Weights of a small transformer language model.
Architecture: RMSNorm before each block, some layers without attention, paired heads, normalized values, capped logits.
Each number is 500 + 50 x the weight over its row's rms, rounded and kept within 0 to 999. Layers, rows and columns count from 0. Numbers have three digits each. The size before them is the row's rms in percent of the matrix's.

# layer 8 MLP up, 256x64, rms 0.307, rows 52-93, columns 32-63
124:599477504498531462480447540502492469464513447445521539409477506449530376432430477500491586541567
106:557489586452507544464499414480478520450518486471460469557479480524536399549515482523545535393495
097:497552493489514494532525542462452485616347476458604567559464544509511548490560428534489507440481
082:466486525428480513451441450529512480573497488427581451489435523404463580518383491617492525527458
093:414522708479506500401518479556531455435500507446471533508457533497562552463553538455474544525456
104:503478518496548580485545608570441569481551513393600447551478508504536518574549477515499528558578
087:479534554497529547484583517491528519464501545517503589616539534495490539507470500490438527563447
108:571528500446477560505616463522429491504436492463621434531425498434500432397546557552518497514558
093:504491522541517502586413492433492518482512431591563494512436580586462542442518506429521570446443
106:455523471531583501509504604530473482519490474558483436532547582539503486500530535524453493456476
101:554599468517437482458489498502471482525514406447528548405494547441518549457557403440449566496491
089:522549470545520502430476506500464479578527436563553347540594456484445461531503432521538535565443
102:449406450500557425480521477426501551485540425532525548402437432456454558546487469494462517528435
103:545467512475535492564609453502521543411488507527544462465472468504515538464579407514469535450591
111:478467449567548503477568497505512456542479515453509425422459529508527549533502527439520517488537
114:520488476565474429525554405479536459433400564472472444481516518643526528525527512396470526471505
129:451432500563507481522437518514557506436543532444599461489501484523553429504600446407449540493450
097:473485573474449457495481473540485481566563452460450375501448513443504513562484512413414487482474
098:457548488532470522482491515457469515451540591489625517555543538574514570386510507474398532529505
091:494559487533585465635388533428494459546540496457596440559559453438445460413443475455466432532521
085:467472512539456478471491498499505516533503582412434493472427515527422510460467563576501573495582
104:495435489473520530457506554476469573480503411544521487485457549484397562419516508549510475517439
094:537425488505493524512472495435445571443473446534457505550491472503572543551468445430518455496502
109:536493429457471510595487509507460514546505466531596467572458534487459513435475484521404584581486
105:468430509564504553547515517505535496441494478569524502519414560406526549561467476556418536514436
105:393471497461440429514542509461492501482553487471551448523530468630525469450426566493451519516451
093:521479545523504501530437625581406506462455430499542505471514546486517542536483423545451515523455
087:523485439520559575499497517412467502503560516448540515451451478499522533551447511466551577455400
112:486506410596447580489499490457527441476559521581574425490485571487502455418473399557500468461557
089:552542483441530505602486491554510421508514499526615553507466583546564525493522438461465411477494
113:576394547482471526597536497495580510470590498540605501581488522511474539472434479564505503497497
107:465416527548367506485508479473602532512520493487539439587502491486491499463384462484517482598560
085:499476470519557473477510477384433442524415484529565527500536554490527537542517477452640560461461
085:443462538462395509559546493475439537437626445449577532486498441448593451541560484437469493448430
096:487446603582441470557552418552475464498514520503501439540461508484467575478533551514477471511498
114:567476483573473557546526449560500442471560507451524499526517423480450433417491534514453452511475
117:514362531505591475471498462519538430525549567524508454481535482539414506495507583578388554540576
090:458546461491432461538480492512494402434619442519502514531581470533507451462486519530458479522498
096:452503517375489482478430486468491498525554422593555544510529574533499486519462525495495509613425
099:580418529492524504494505507483486572482524515359451388504439445497460548450636544520458423517531
106:509497506559525511439581517494520497546526436483517470514506520564502462502562486453403557494598
110:467470578500456501524466514526525515457503453526460432598463479554506446594471422445495568468466
# layer 8 MLP down (transposed), 256x64, rms 0.567, rows 52-92, columns 32-63
103:539454527509513459419482456503458496489498561480505568523437557526512408532488483319517546503496
101:554521555476494462547414613486402457487501587516540465500456485556435476548491501577576506507556
142:522545424479536484477473544454493603559432476580501514516594545446434517518538475560515513461549
065:497559458490504454505502460511529516539543475528434503436506597543485498590476518530511477513484
097:532515452444525451500443478469479548525424479529467440506501450528509505472508468604500393550503
114:541515579468423525506573558526513410508510493508538532548469598412517587516478452534470528554492
105:476529462456473467480488472475439525508447563506483462539450434465434568537442585518509444391506
114:607474544549368514496539458498592458473511491584532570515496491406585478488513480519486438526488
093:477515462423539538441369441514498559528542475563513582446591530421481494583442456444551583561550
109:459525469436564458547458480478463518530498475527530527508541493457495480541490521418510527562497
074:515574522513539537451412482539518417631543410498505559566489553513505602574503512575559572497585
091:579472449458570477564499486497324540561469440571527487463529443417479519568442459552491462556525
085:443451466515501429526435442399512530381552520435539560529608504520455480489468557454406526562513
091:483554501410548538423527516462557514417447543573548419487469489428446532529560536578557395471517
086:590522476525467391433474489534539497448528590457433598508521504475402465458462489493498388460438
092:474485519557494519531456441442429496478403562538542465483499539464425427448497518493546501399462
019:550631479490489528418584545462453512506413488512476547464470486477507520475510487570504478502490
109:612504543420475458489515483486512535553569528430390415599546574527438514559476549395437561496543
098:499530429441454431563524540573556555544568455506498594431601445460478546513557532592506466588565
096:584549505492478491520468487490471597554560482479547609470591586516524544582544468486591517478599
112:612550520506545544510488580444500454533568423543451569507538546473453518504493590553571475547462
118:487562507511560503417500537466441536469545482517496545489473564508421556426487454511516444549537
092:564497491534540498522438507496469455575476505412479520616507557507519431490471485397439539435431
109:500535401502435464443453559525381567436499503450542499596562516506494550404460562463570454474486
088:477436482522541512602510509516389490503564402509459625586506521508415485477446518505492457597531
081:480523535485449507472519472441619536536502499466480468474494573412451551574476567485554458549504
085:535500445495523477469529513521502458439452432384512562520516595474541452481467496444586462518522
096:561488544557534591546481428474487478494609475531510524389577478486506464500463558472628434384438
095:446462497614540569507512464525520561440535481517563582471597451522446501444477602553537408440565
088:500577523475469483432527565489528504435587524521507541478546518556548542487409496471558420518466
108:575433508515493536535545392554486553458529509498441518531515550501488509497418541468564381561462
096:546421560493456504471407398488456525487510535583472516500415566539409510521386495509522495606563
099:589436527551549439480482492435418558454371519571486486464416543450501497508455505529561542389523
134:494631480579530485464500504573566553544454563608435528533529460527445509494474558532504520506574
094:511479459554533457578455433525499510544586552516434428539597523490456479526500480487452507496418
076:429476459587516455468600453567549548533496448407510450480457451433589499492439498542438435545441
055:431588532513445472497561490597416457557503552509538575468489479475619570565457513465527540588516
105:475561456514556521493562533542481566507449521480440521514376569487510460589531406488530528490503
108:502473588504499509533381373577438488496491505481453524466592514508507470512492457488481491428470
098:552583398480469547454449541544523510582498603496520497416520468471478499460606565513541501484489
115:556511478563499518496528486492572545505523555475474519505470541506492444541550469497536513486540